config.yaml
num_attention_heads: 8
num_key_value_heads: 8
head_dim: 32
norm: "rmsnorm"
attn_scale: 0.177
init: "uniform"
optimizer: "muon_variant"
max_seq_len: 256
Each number is 500 + 40 x the weight over its row's rms, rounded and kept within 0 to 999. Layers, rows and columns count from 0. Numbers have three digits each. The size before them is the row's rms in percent of the matrix's.

# layer 6 MLP up, 1024x256, rms 0.0337, rows 260-314, columns 128-255
162:502513517512561467501470533467549481461573466497424537501566467469484497495520529524402568492509433583516510486538487467424471522470465546494494551526432435558529484528453497499545497466531482465534495525491546588491480540484482508479470540484537500456566493518560467491461547538437513450494519509553471486435511573508488459508469489472527535523481462498489524565570531478477527459459
134:479514590486523409500498473510522450469498492471555522477561468512595501559519484568457463549532483486447499524394556471476403522470489519467465505485447608506561466504476503458551478511413481528418490505394504512461496488507542478570502499501529485482536459435573517525493472580520502537522509461513548500544525509560480532531440511529562555497534538479482564502532485480466543498434
079:447608510517513488418521480450464439540508524507515530512459455502588535523422483468503456456479555451510502538454510484496448545527508485512555531503468497539490467436438471471499445559520447509525512459448475457531517520474514484509501556444520518514457506526437488447511499544459548490464491446479505517476526457423499494489565556511512504482529519494397504461427464492506479504490
071:462567449488491484443526474503544518431471471532532419432534504496530540427509481465541527530439454520503484452600510435520523421496486493496481522562462479513572542490525486513387444510491504441481530521539531501604478474610518574462464527449455516459524478483445489475503512429503480524491499557520533441507440486459493506484468552514444517401518450483531536490466454489559503526553
107:520518525460494553553560479451419498449525524492529436499485431471443477560549478504567491465523514527520519464517488507514455466443491518461522533520524480456452486525573413449530582463538441399532454477416497490433490467495536498477458502518422470564466480510444506473592494520508526522504523558533513452523483566518580450403495508501495532542442513496511502516380481532461479528479
140:540493438449503488523451470500440487540494453488421445517497510587489455485477498490503444495405530462491494506468452459480493566440482498521419495562598504531485566520443490501463496446468448541549497495570566517454572474538497475514465476529425509492490505474453396542486516493437523453469483493580463534522480509503477510497476473539438475516545457505538461486492571468489577421497
077:571472458526537510472448451480437416469474510535475473506500449545495469568526533435525544492479511515490593546457456462510565488545541502531475517520453483503539513537522511496450494546575470552540433510443493471387453474550543513415505494539505482534492528518557463529508633533455541473471522476504503460534499523561482467532563532537528512452496451507501521458474546461453495484518
085:546493509469515453543461479530542562459452444523418480523525506492521517476531439523559570508449508485483500569495479475519525436530462478517521469496461582494454496478544594487523451532460490526541543468535525489482519484507499532523508457523416483445513477489454519540478533545545518570514526490523531401447484514494456518526553601523479439465512429485432589513522463496537454522579
152:496499441503480460519531527492558491494557424461512518481528469477520459445535430481485452433583451494496472493462500512468497465514531573479556580415521463472575516459534507484509474519515433509500494468491569478478486520549546477576422445526558504464564495510545521601527508507452594476565513538484492549458502524512514491502525592571510514436498515495592527526548544509531478444514
081:504462505495528467549473614478538473476464515496489492533563492476484504615561525543485499425482626510516563491485479507548477451417529521523457416528526496495487549498520506393447605436497437456498511484583499468498466539378519543536462577510576524510524487507550568480497544545467520449511525422440547483491468514571496457510523475517512538545534524501435456558473467507469517508435
176:551448532565510447518476474576438466550535452432535596479488463502482487420478494503527372536510546536473474488471527509511461505508527526472469534483502494499446423527549587438535482582521498500531466512496474478538496516483426477558510522479521508459543551480498480481555533513556506475495580434497470519515425515499518486521552533466524529505484534478481526589518556489446518465549
080:535453468525466455460485507516509517465472518496461527571468561489416456549499520516578454516518480423513516508502470528487510480509460543544542590438488511402513488460471560490443464507497407560529498536497491469473464572466428503475508515554455525522546464594533503491535578541517453491481535527464531448489485549498536467470419443558474559462546517515491497558556532561536466498516
058:512519452503488523449485497558529521503473522538519443572565496503511492468450525508512476474522527516448498544425452472518552446481504558491459485535464461504598508527526479540484536500507501438617450532479494440476449493450456548423521522489526527408521520542445522445518545484510506475469499537515515487525423560503478507415573520535490497471512433540600518566499629495525469450491
066:495547516478495524510501497503464511526535583475528520486542427583519488512479547479493524526506552528437549491489418510482540547544457429515371447501446483583497515450580537495490543488488522452514515486476443441586528565495494510469594542552514490483436517492442478572448496473533510516516508481565506486508548430529421531493552471519484520526484488497482578463388534428550476509408
167:457662498487429476587473529508517454490513498569500469489469493531440475469543522494475541481490407518461471494423502607525455519524451435447489500549570503521501506418529510448519433471413483517449556488521393495569480490559501473555499552573547526494510483563493447492521490462552515535527491505499474500561492509486443530558452421511458480510537531515536452555544491495459487576534
063:488489542474590473495463474499466446444482458464556552495500404494484455495518504524541529478566499475503556539551524613476492484525507461503566484503509551484429518458549486553464463534461479542467492546536414508494519492447499495511529521477472494512467529531490529473519499489483489517455484479456456492510526486498541453523472512508513519450490444540499456504491458537488525523482
070:437582485513369407462466384442420507474508534568477555467424476519520478427511486506405544506470439505497535518545561504524491562521517500462524506502500495507465544458511510579478528496492557554506533494502398490505442502609542445576483514484553443464451501556477517516492485514525444447492535521544486511441544499496490484473526519531498521490482530463557541501454460509465517455508
055:556485423511457466469467499519566492481488424457596450470480526478479514566530501526485491475475456468515475562545522452506532490453524433508511527514537438535534592525535475421454516473532450452545498455528475517431491560475551566460538491515534531445544496518471511477523545495510599434553487500491480544446544537472522558449555596595499469473523515517580463444489518493506479537507
152:519450458485476492547489435447412502508447468499483527465480537490513439586523466553519415491504542468534439488477552561527485469480483508495464455516536575472423526464461529549449545497516519457487487488495493556551519532454507481471489562456489509497462491511501496528571435489512526559517576530528526564446485491542421547485487477479536552567574503478450540505500461501418418533461
056:566534405506446470431473460452501457462429464496515505457520524496523441519503463468515473516502546484508521528507512564562562445467602523499563462571485500472500538492493412570465472467574503586517475480405531465454483408507535524516485482418441446540500555447502521540543460515492484501447433515448509477546489515439493461539438513425478513568462489511517487478508481515418494537513
165:585434486583519499539492538494468541494460507499506528511463444456414453537518511539571487463502424463455547511499496575527525510522513495499423498425487496526515574469528447495429430508513533558550483504518473536440530510496536509464494441535445526538550548522492478528520533535492610488528482588517487484429531475447488512506411507538488511479482523495521491456508528539522490567468
070:544426495494442473506531505465472509472492449499506520480500500518408473488514428473535468514413505487494465511446546568439562508464474447462551515442499470438420488544490525433499512485539477470508575537566546500500487531477510546605486508463548505490537546475445493547553507534485512541493537453467486554375535482508542450504502550484474513576499530499530520577560495489543416546556
142:527454449439504496493464553445504530497451560519449442479544504422527511482441566473510467488495501504519531524421454507517550539535491425532507539516445555530480522403462562457452497530549473455575488543490530471498552392529533489486363506561474485526440500495502540506545484490479521508510495583586479479505549519475543515508504466461462570481477424510541496488546492502455537543546
162:553556551539529463442508550590478561579478521558582510535484524511474530569491545528530553581506552507546521521532483549502536504489493545569485505535471530534509532468514496480487523509513380497533535522491491484527512482515523527543525555539486508449486516502547360513481484471467525491531513595522485522494549499462459524533531535476502483526461498508534407453508508498481570488469
078:430529496557577470392424522468476520363429542508483484520561517467486513472451505484556521547546458495498532561512496467507436511545542585515522480554495473456494485481467490543441454508499476501521475533497517442504466505481468421511514585454459473538472531507475515488488540475502460529420510494506564391528453556458499471437492514493476488434519441538435560494482504512466477460458
058:557455528469521434513487519513524526550527541555508480458513529522521511457472499502550501446499529425504463491464447481501499502493494488494472507520491554470434458503516519481575399534452544593469461420461518481578535470533603448454493455541455484434443511486489436529527437523532453476503522475538529441538505509434450518538501436479528493428500469536446545498540461457573466516497
065:467465475501534547462467504536555556518534481491455533483509514480525506513491570528382554498597498505449437518591488528480527520502464509499464472569463511552502460450524539454520503537540510502390593451476519473543566603513551481424507539544438471493502489518485510484475522437505481491517476464565468496527492497516476524485488497479415543513484537539509483518465470402490446495486
081:536523522520433506551533492508539453502500491455470517509530514472477507499497507542503461527552541539502454490525459513489523437484469452494486536533445521506511562540513540537482520499497498377487474498395509490526541515513505511484468411560418496482534482410510560520511549477507531449502568526504442553483465511512472504485474463494475519483514465547561474492541529563479570477527
068:508549515494483511553543484488610545480514479528480411432545561504525533484514494522499505468540467479485521522431436457484506532532552527444497619494506491454535521563466525519497500487541509529607416503517519508424445485557491454600448498473511471490513546485539462574510455529463468468469457545555535537482464506466444499537483509471564534588478474473513537486593497508436572522569
071:510532514503512530510488472492495428455529499520506512459481556508458492509506527428545552578538451524527517506508526521413438463489467561493463589477511563476521479485611488517491501530523544500570516510505492454478488449505509483455428548450513463522454472413494529492465526538522446502495534522485445466450464496515511492556493448498472547528485556550573446537504530457481400520494
054:544488479504526470469446508596529552543500472505569419534492534499469480577552489519487465494504503426563487491466546471580507541446481471506547533524549517492482560528546547434493479443440457532464457542513509524383455535504587516484468560494497542432501479502518425499502508468533554569553482507509522494497492554459523556493519567534581463500557500548495479462548523501558568499528
115:440484525497509443549512438532485519471568502513493440469553543541451479484459456551395454466536458487504468476542482434462482496479526511482510495549531467486517487572494647488512555492556517458490531475551510503520454520506516474511564494448512511491478459527487468456511475554464491509442501519519496508513509520541485481516509541509481525546547500519461496532457561468506518575518
055:487511560470476478538501559508436491492496580482516476472491532572513484546447534523431497568548432515463455477518547493460475528489552479486450472518537539478467427476513571552564486439487537432486473499484470498542493463490452458386543509566490513514504466499490510504521578534524383538502522513564485493478539456554494537503469542463500407570507517528444532530477503466507387489442
075:440523613562504484562508497442553566547492472529451470466440462512462552465489509483468505479494416540528510504440506478511388479491561549470432500507579485477586488503516536426472454543578551493530569553536480457532487572537551448524495527474510502534488534419469467479466476498499435455466526481464576490503404489533508523629525433503497458452504503524485515523513459448521497534530
094:530491497490480446444545473539630514530511465464539588487509572505514506494438513526512458575549553497515479485471526502480481575512501442490526528535480496451468563465460563529497501467448460505422553455545488450553532526513498483551460558501457493505520468563496534489537403480606470535497502449458453508473532555508465509467536534520481461512563475521471536537544421508518564542477
066:508507516504505513522520441501450527480570558498513427552444511472450466485528447476550508509401560495559524462574534477500536526444526406542484476458526525491471507488497511516505487528498551499547466617573513548435466559479489535584561468472492458538474542454431451511492575491450488494539482506482581486508468478514533456401575544513485467479471516484540475555425535548521446430586
071:459479472528507451552524430516572585521484457500598532469519536526463551496558520492492425456440533558516517528540531506524518502487480425628496427510504491463528580425442480433529545482481565484476450568520499542479557500438508576538436374489460507526519467434570523425551464484544493505464512484453514481514504526527487490469490451507495528541472470491541480534510513509511563528487
063:579513519507521519458531565507483527503426497506505518488518538494526514448543473531470478492576464455524506389411473506509472580555553562414528551517557478511531492505442519502491570458559519543478468486435529467506476524535432445576432533541496500497448492495544540556475490552501483517504495522492540502521506591486502541569501494467493531567583502487449456486548485480413573578458
065:484416475505573537508493498511459514492468460443559487496533494532497502526535492520480517502449533489545482455462516535519480504514464493545445436453480505482533469549535440468512538547487450442576456491521491505544511572417485460436523486545540524515519518519461482445517505422502512522486473564534459524456484500552518501504496536456499450474514445510486430427485559479531483550448
060:504492550538502436507531420534589511531509413507581532363492488526500483435460456503531473537500469497515542469488481511485444530498514510513465466453460538470495524482538486536461459482448535505534463551560497455523521472543563492534389482433547448502460507430423508481528457501554460515525520459528491466460518495463471529500472506549478448520481445512555567481531477504509553540473
057:496442547505532443492505505529548502464534451488516437517555499486518522487527493511567435494478492432518560483538497490521521521480526532534460547542502503494501508531428530476431485522551483546550445529546498454490439483556516488466577572450464534511428475557433479541473531464504480503438439530517473439530513545433516456541475537490524530407455465514488478514532532497492439492524
082:486586472483464510479562475540479547472476555459552416493489545503429537443541477478480521555409475480507441444534523520511462587563469463488546570508526509463510507458502516506530551447598553465504483545507503517522465529533493505645521536484508498538425470461474498507439523479552513575543505531555507438489567532468495542513465515478443529493458522475550542453475417516450524582533
178:485561503529434530467521543519524472466465560508478568458512573428512550481483509515471544549465576507491506530406432508526432552476532582467463485488500447447476475440486516519489495529447558558503556484511475503536476489528552486477478492516512547474455533520575550523521489478451518555485488471481579492470527463469489545572511499420510525518513482534501474524469474523441502506474
097:543426553460560550445480586567532488510550474488458506534539578517589508575555485490476506485432600424523473497499430523528549485524471557497519480472534498466443462431516552509431444529515400572490510539508567464421505472411524489426516485567498541536511490552463491485499517506418556492510474535506501503532441524538463500493459508466502542483500467537497426567585525510521555552542
082:546543478432497504533516538503511514524484530586410459511529543488549441494568505487521548493492482520610483516457536510524442445467492519428540526407603495523479450501527462506499471539503530513579531494518550537505487483596561476523469533552570517428489530544486384530487486540480517458595601559493510488466424482473465508583484410431513465465464506500511449532532507482545492439588
067:448377542541512519537528483520512497468515519490566519486539468563511492500530468509508475541472411590491535403564511507519483537474490526555429507498478486441491480439523508472550497534548561487480417591542503457456495541469524562515538570414457495563462490480510538455465480491520477562476409493491485423508571491452470453535488545447470456474453469510579589424463530454516490513473
161:468452491449510460514447567505504507498504442488504522548505531462529453488490491509426527508508557475549468486459492562465594459551530521522510512489564486529465412447409521474511458504436521481416512523518565527492498507510496534426606458551540522486497454593485498552533507523505528481573488532492488475457507460569509502508486536568564468460529457473506489582472444493522418539532
065:444561490500552489532530507506448469505526499490517488517517529501481506586521534499480456561486518453550501521536506569428487465472552490552512557523539467463506526501601524530491573491524496499580527528542476427481505478475453582471508540501511520531543440531525518448519538502511459515512566484498423464533472429498553475482425455516487540536506529480468469448467541544499448482516
065:504475510510501468500528505516484493479474517543452446492518475528498447541483428501578511475546548468581484517519548520511477425374600529551486432496538526531451402476478435426516526522508506497506502584535492506468494472491462529469540546502485459462529458492407524466539560532467423477467552471493526424484448478463528417441514440482486501548564528449457461541434518528511460440479
095:436451507449546519513455458473468486526421537473531448479446530478523512534534508529429479488478536469551484480481588584576481552504527479472542485519500483490557455503444519435490466600491530469484594534528482509605481516540444443458589539502529539477522497528486500438471501462443484506551567516462461489480397491493495491507476414405471510470537503525460415493556544470482523486546
164:450522483503500587433543544468529517473492463525524435536444496446453489485521537459498493482494464546504540522454400511504566533482505446484524468568521430473532567465498473431494509488491508453571505549528490526520510473554459475494420457548552508467438507496536536521575478442538554494582503455513487469482502452531478533492511467485468435469605437509570523505568543514475469458510
062:559515540495474559468495536427439444475537597491488486491500498497593481517539476504508452416478628546444496462507464482517535546511448487539476552526499470548499477448514433518449530492564547519527462527461514527444509506488428553537565428491581478484499489508518531568463591550443524411537525533538510528497525456489478503442483451546494461472479528424557499496461568486405553442512
152:473551502516475487522471365449466494499515493457527554471526640515547494521453517522492506506519523505445433538445506505464513456469508494497477540580459501543503505525454521510410524584448497420506490510474497548530414508483438529560507478537428484469512509450547482539528531451517500555503517575542557487471458514507465548514510498502488438509488438535579456457474543477417464486432
126:584551518452446558466479498567461493458460609484552475454482485527489483448518569473511525547419470500505472512574487492503519490512529457520513490530493527590451543499532495502453415460501531519463541507473489490478525480430549476538483501539483456538541524448433491488459487543573531543504486492491478499478469535510529533510478523476454435534519483533479467460484447460495536553530
114:456523541477457479499461444476484519432543487565505498542486474476449537471508497490514507475498474468569486457501478416447507525474559426520515520546506505423474518485459562501481533497542474430507516521567464510462495559466441525562357574522428491523577514562509492478538520512495456538461469497504483514473469502477526522469555556518482542551530484487469566453503503515509470454522
# layer 6 MLP down (transposed), 1024x256, rms 0.0157, rows 260-313, columns 128-255
155:499480493481482449477503467590521553490490519529452577520490480501520520567474512533486503511508552591505533498526581506449436510509498470514523445456473552452466473512496449513544522435492439473492480472512449491574485527499540529545485533459481448461486448542484487499439437508441521557536545540479536506492451550469558440501536499579594414572507530486479439447514461491504461494375
131:483535495510525412512511462461533454468526472480477434447553540511506507475521460458483503489500473490552467513468517536492473547491493499510511518509464448533496577524532513476519468481408563505465566523479522537467495500458514517441488493525556417554490541529390543543509524549471423505537453529561562490488519514486500490509489419476468525477516498426462460520533502547508524463553
080:444523443415556392582498468495452485545465487508414493432470474440504475483535491463506516543463463435523548580495416506557574516554501506481533516515547527419592531562455482448469463531487522523477476446485449483484475534510550506459514559508439515516467488522448417513462505547545484494498505512501488502492436541475483494468519541600452487513546460455480480524502589483512529455493
072:510442490495568542469494548467580433521550486507500529410524468441433456531511508430488475558474506481486453415487481465421521471580566493466462479456447517497528512478554393501485531476556507553550544496466474501455515474565530571469479517465474446462499515533443541521526438465467491479491472418502495500575486455539509449518438496536508490455505518566476468460473435483471491510381
104:416494594477403490448491593517545544537471503465528471484540523524463583520520486500488540465450473504539437488479460463522493478502577525516533517453507510557641499503487551549580471526533577532552478478420509504427501457484476477515536603512457469511525511475467462514540485450485465417538533482531493512474516452533534534553436490480594489495580555608552509503500517482440492467430
146:498481526498559521496424457565526480554490523493553475541480486501461614545528530531543646491501470531451453481461516485477500444473446467544475534546533548511481442470483504454486629534552536516466463530529537498536487557481448479549542407507516503491460514478557527484509523436469537509523500483462501535442543578484536522536518491418619498564504490523522466498472443510528586511500
076:471446542518469540429421454513484361494469530522548472513480466442457480508470496542458551515490444530540513490485449492476526498565499454470536497545530496459569450443481512429514528534487586500518507531498512520476580440491554509506528536468463514575527547490418535467482527541478503469451540516532503483509468496541545573508529557562488460557492465601541544498513525573517543463405
080:541539476525469523488493531503499410476454436498522476492559493457530475508462533555506608556429455539543464559504477461451494475496559485434529487475547524526493496463524516415519550480528514547488585465480464540540596448514582533480527494518494443468499468515537534505431498583524521565483533503545508503527470479483466493452590488506580551555499491522469479490568460552489503547462
151:471448514547524420537524495481621549541530518570458470478468610497498446526495522535458462520515532502499455483501520458495461538487540436496477454503495566532526517531501524396529474538494500495537556524509523544546469484540499505487532496449496521481498467460476584551456503510506509508551496509475457556449491514524493557511519528555493508509476535486496480499516544540505467544466
080:457507563544460500580492462514527488517403537483446443524474508545550514461471505510477516424555504491543532482388464457512535432439469515511510534488510571551511532449486559498524466497545534439527491490487476549514436456474566540578468464551533486517532515459499487514527497542485556515482567580500530487523451474518459444538520519501476467506559469492513570534490555479443552444468
188:533565549522471497492475506552452488502470533527436562528494521469549484482498541536474528500478425488491470578506516556498523515513526586518456461449506527471574505496489527457551511545480494492524521499492440512496455453427525579508528478467518565548526456547559512493457466471495453479542529496453497511462457537485511561488526499557397554600450554524522468509470465534407482562485
073:554554452439467495569472450479481464470473521482473516473565512516548493517475496485563529481458492495505532484510483489490540459494566486519479470479529486558538485458525499459500526561451493514547495402509491533456441549495495450484554448518458465467496489457505518479480492531600531514455516597450555477511486478503498441552568489499485576508447473496536453574588486534461489572552
056:525508562522412624428446490511486487518504537521489467478515517455485474502525518486463516522439457539521475455482460503412494526505561505489495536500458527532534447491566521445520549528561445577578421452569546598553424455435507478457530497473584450483508462531546523486546517439573495471410505452473467512501489508519540485580465492471463559526534487528554565550448511530419483479472
066:458480451529428519418463489541495511512514494490577459483504438513494534539479506555500513475447531469463514431529526510499490491477477583472502504500410541548511552534561578572482558471534465533529424539476521543452524443526445477527471501477535481520492550499528504471497521540505584534522450402505441539558516493540523471452543493494486455497524562524510498539474491451424552490511
170:558540486467494507571516582475479482508487425538523555473575488507472467538434547415486487501515533455412553509504552476491474529503520499554461515533455542471504473504496493536566440469443495477463487550514512514457508471505487460517475400513553470510522466436512475492499523486524499537521537504524535464490465532495433518470501416521540536524505476448507521524505584501436437497606
060:513483501467434531508494531503532488477505493557487505488477548471530564471508502477472470476473537523505560456477500511551461442474580467492490502514508562514502488533540476482555434457431571532505506461543535497477487497514510489518466483491451527521478510478466512542513508558493529494478435468577521443581445491529514485584479473506564452557487515503470446412556577474494430463531
071:502570493422537498444497530485444491513493518539461581456512545434536474464446473443500427497391520513469503499507488521471587464488501393483481524531509573503529497480494495562480530533482487517480461530557487500551531540524472490453454461482488507431507481490529467507500559543501464533436468481500538522570517482461431526480510502553548489567463518460483524442529552499470469509499
050:524451550549493561515502455478531487497452565510493498500472513487485463561463491501452532586450491470482441476484383529483474493511486436520461533498520520495540471442536489475520464524532506504459507474593477478457457436504581522496365442499518555495516489541537496516495505496490540435496605407495462484456503439528526479472384509482407427551505549497538531524506532527480412573492
159:542514578495469451496473520569554573533500458492428416529547486572481558476498432525528513467526440543544464490524525537523464454465506498505602525517505493515498466477486533486523506484494451559483535568491483506461537469473514510480425466595512521509507536463462466514593498494423492494475442550534484421489512517532511438511428442433439561507461526580499530455518489504412464513455
056:496464532458508498540480478460494493591527486464503502470447452505484490499575417517465474510493526527531480480540441508511559478560509452526551525528437480510547519495501439487449450501479609469488489491444493500457545509420558498475438524534435547519505556493525532551549567461420529498521436500553569354499506462476483443581538513529445443519475508536477569365528479548530402503511
171:511520519516405468446523480504502514472504564524509549602518471532519544574452465524521538441470560531574508511534466483502573487523513452613448449507439512489514530436516479485518490501462587447484531425542489436478466457526471458521515500469427520492530555537468549614492488501446501500575526486540470445537513461553566507538466498523590488509473504495502451493473557483514450504498
066:510478526469472485498533454573439538513391463516439496539495503459548519552471533599513505533514570493471515507561504481559463480421525492502537462456500487493476504515479537541511461503456452517429515588510461462523573554501501473517558476520445547466462440430517507495512498538500500538508503569542430513480556410482554526402561455559486523521490518443522440512461452481486498500480
141:533551470493568553519426452483471411525500420509516537521430482497495441465484536506565470432526479553550517485505482470421471516494498453453491563503543492490506478380455552494519573520518549440457483505473509499587519574542502534463531482491526451512547453507518517473472469479507481474454528545485542473473534572486485490472509566511457496420453448544533494532455551485547516517486
176:511543522471466511500444569508556391485451478504470486577449465432467517517445538481511458453528505539530472502506412466397479529443487583505524504527474530491526519432506475530450431513461537489491495478493571520560547493590468489417482441415546544511503483476495480473452557463512488476510445521529522476453484557515520582564557520481494473512453472502513482484482507513437580580448
076:534599521394539405467475538499511417545528526545507458477541489482514484470502556517467554481436444487470514486446435434491561487555541419454509508508540592528507473497521479447569555496518485504560429447484495521496493459492528546440538500543477494406479492553459523500528504462499532461399490478492561449511508538544464461574547509551498496512493404496541533472508547457489523444512
060:500540442458479468512492537510461393556488496537543497482493447493508461502509545554536482505449503452495529553558515529465496549566513556538566459507501405465439501544459479507500454527488458464500526542395459463461555579556490494508502466516553451496494476506507490465549474429488502512528474514497479514558522551535568513463514460541516569430459502470532422512490454418486489531534
060:496513400580492503494549528442510512546514511557482504512465542542494508492377560557536538466527511489483431521503528471463510473530500528419478459477425567477463559606503466493483542461541488443515494461505479491527451497571539467499499510491597516489458489508546560541503560438531530567574412539543420476550547503504458463516525461553527422576478518486477469517472448475537573496495
082:470457531586492517516548462511555534495525499437544525530474528555508562559535494466526554483495481498576419425524578521435436525469565565548490508456421516515528565544520527467507493545493505464494546490443505490511361472497514521566452541464506461548505481589495531533492514460485494486548499487539511510468503469517528460526458511473464485505478559544511498496465406525492531540446
067:464459588477520622429488503547498488500505499529492535465488474468519472552511481519460491462542512595458471425506524515442459537473523463571470521531513472513469491410466466494478529470512474501526506468549515525513488575433417473518543473490511500461562527457536476432486512453467434441507570536429508480478499595496459560481561511542502531491439484531521567431469494479466418468510
065:542436482468467551592456451495482444509524565506516455531535540481486576502483535459550547528554447585526526470490478508523471446473496472462502514453465529447518455458493502482496569419473522482419462510577519470500556451429498493545534503487524509523488484461480561492574476519504506519452491525471631520489435550484535558435532489537484426505526540579533465426463485572465566456432
054:517498534533512529474507494486494448493477482489456522530478480460545443554486488513476450492461525480416468476418436535425513577540512488536479476519495505477455450439468438480478464546491519508480500597529539512461581495450576500509504461550490488552563476477474545518491502469481483491553591527458449507445533483531519531526469450482486521457470524537499479550479476573548427538430
122:525490546469528494536523507526515551511542543601478459512499416475391554495469487520532551480543498508405480444529498464530465449472472529474438460495536494486473481514477489549479465512502428539508531485530463545477468483581497503501497513502544421520478491457477466507472515475503528457445549500490478492529476562462473562471538494438504514554448488508515542498454513459491554495501
053:506532438502519481548488513534447525492545424441469427540575515557462521483487487485557401501516464446521474520523546446506553483523488533532477492507525449497497545465520552507477587487489480491539512485527485489492502406509448501435521494506567485460500510522491548555469527533537542499504464513455440571466558447445504545503459456483481519548499497487502523605461496544498454496521
069:453469485504501510522546554540542463494487532513494484475515492516444525429450550426538498540507439508473532543480526404533505439491504501527488502447552448497472448402486437505472575482479419478463543531459473495493532536512455509549630561445509510526475501509517465502536446515488528533470504534440556534615460596431473537427509515521478461476477475499497500463415522448522532438543
095:552585495483555528601536444484449467555488493483454458493499502551548483519520458503515514498449500446530457506475505517512502532496526503471524481465503547560479515517535474431531559487469493523441486478487480469490449561482501512540364446574517502438520479610565462490517536457558456504462466510481510454509512525465476487518522511525466512529509482403519517509548484409462402586527
064:534486527513501531460565524519519544419527538497474502486493556434456540492458504465475523552498543449485510482502546428504524496423498493507481521539514512478499506474583431630484532530478433556503481558521495419556553543532484468505522517463465539514515483466441566433519519604505504506461514478523495558527498443554517571503467478520512510479497458507523542515490527535525514566492
069:531499610523522575475524495473518550438505495466496480488504487528481532522535455530483491454496493419440453460460549499513491468518493518451579517509461427578405459533488489564526518534485487505481560506432481516524461544416440484489503500488548443572459507457547491459497462525515458508542459496505527449527501503526517407517482539440446531447474445513509529526513449465488455549544
058:516554509504516582552483441518498518569513488560456514525526460552544467481551478518493537457537536518447518537495555517595483546477539486563549504507477496481517512466450455510501583489536428461489501564492551486543481552463441570542493457489500513484482507544545442441485478429514469417458501625424521489414532622468465509505555500499472490485460478474514545502496510495542549463499
062:527559495505516518450442573564489539482498529522553407548503484510472558527520577539587548474484417512478463473476363507510488465486505549437510505533581530522497442494501549475538567488514505477554477576542501503481542466492526475528474527503489475466461484507509513503446523495495533476490487489484395493445510509468537499478443526472531446515510401519494479567416605519488461476537
059:571522531417493558538494539494521465463504502527479431482482523517507514503545503495536484488418475563466475460488498506513451444494518465534525458498488570465485428477474448484529537491462501554422515572531477480509518592466425465508479494484542456576538508505546505474540536556498469498430444478462543459524513518488547476470490489509497439435475501507475461422498526439430418544506
054:594513551474453508536479542486511460524495529531479544515462458473565471430590539500529548522478514507563571507525438471480588466554613468489460517531569434480515522501433396492488519491488488524502510471493539495462532490530535553453486486510427517381575508470415515483493536525545498471445502469477514463511446565481537526578520532482473541489500417490470527524536550461496432497518
083:536522491424526463499527604511452511509529463532501556493541473510546561579455495487543559448512538481433516457521525450527522505447540491509527521562535539498576518491443520602504558486507412490516508636488541499504512494524477523478508519475463497452451451457462461449459533525516453458507528515498493553477520465496431499456543457448465487495446512512519520526478518470481539475578
184:444526497462512515579433480506457495469490445552451550447482484515508411372477471463505457504567507515501504513508482492467522477518479502559482514511478526492490462455478466560497491504456462541440510485503552504520499483539511487486479483514499475551489477576465433549490481443560515549432447562558558515498484596519474517506493560519492537437553473432549486492465497516438514498530
093:535501497540560533497457492509493413548540521575527471570508513515519435525547515575538529497584450561490596549409417556485504525488487500488474524551548583418516530478507468480486502460558518449474516469441494502479544437533596486510429493487518459529509506451491515578480484539558509491526472581532434446491506496509495446507579460514554564484524525552495433563474540563528505466471
075:436494457443545440515427507491542483515487496543534509515547515462458414523540560466531473530481439527495528510486525548448450570470454502547429490465544552418462483439490456461450555412485480549494488613479494501587556449488512518570538429485549512505541429494454529498520448485467501509520520547479512513458495545525540526457529432543533526509506552491465467493541514576519526474499
062:573510517512452484479512553492490555479469523497537434478534509497529547489512456482513521528507517467511494440527515448527526453503547493524534504544458394511543489507453496541479568487509477504550523582460512483496599538506424516466605494465426475563460536447474469496533518554521552545531440499549479457493517505520497480515494514449442451520488481495508468515412513458491473447504
166:465514454592476508528572509503523553457540435521525497521472555460545482461527428537502475501562489550489558567551479521593445546530530493490517468519541487468447562529513543549513446455482461502509475452467580540492532472520473520443573508445523505443502518466493513541468432539576489465521509468430407493485488486505569494467500487474517560481565537402446481532448494504535532563525
063:468462530477464516541464488534454546468485495430466471517499514522437553509522461522559490458546474568487559489501467505526531388463456566455499544423479483521483526487492526534486500503445516481475468477547498561473450412500514478511504488552484520496469499459387588519538520524544515518478493518508565429515505428548527428555518498458465560481554512606461470576559455601537517497446
060:434548535493467495519467534499528543481447463456509422518499530484480505461534503489484456506488403513440460560515449453561508398485464526512504523485566442497452517445461452449501506528507533552541574469449459488453520477486513462488591530564509496530493500439432565482606508563489546503436473527475510484509539496504576458488439485471461506524569439538465561519455502551503521534477
096:496491451519564482534495542505466552502580490519528473524491559502486516447487527485583442509520430522452514531554485550519507474514484481475463485498543496456440462493492477452542492477486473499509450548481486494532526486541530581471539463502451487537443474502469417495505539492485461536447461525503500482535447507447531452439465530532501525493486511601482472500368545544549629420519
167:540443543554418564550549497448406550520492474481512556490452508529485445502445472517509508547449529468513521446608516485479441458526534476516512553532484513480463499458502455505580423570512474512461493581464535541500475600474473513489543426505481506481535546523577519438552493509539473538510508527441533522481489528507463482487478517520457476484573462522527541547446475518516563568434
058:517446469549536512484472507466495537462520535477497509495447505488496480507519464460450510532544532500498509468509517520480471504497485508524429521602502547519531555495559585506492474517587472480497462462490493462544483486531448468496494482388494457474501546502477502509428489629578469472520459452508505486445521505556550566447502552474427472515512525478547526507511530515454534548506
156:537529480503534505461423494534576563409545485497458459518538514455437510522494494488562501514531472499490420392460496495484510479504504493488533465488551476561544453442487514517555535508445520451533483500512528484466507494506542522477488455503519493512467429519470483503538512431470472490447489523535548430494453510559498511542480490453464522516468529509474538493439487530482513415531
136:538491445412488540460465543535503450485511450497544507530511511489492469482443495548490501445425527501467456423491510509446478499474475523577509440517524570494478499533531535531512549399527540453570525500504497496542599505513551536572478573502501541517460474583529464502543488488571554432513457421524463546461570460464464547458456472483545434581509529514515475461560528469537487518551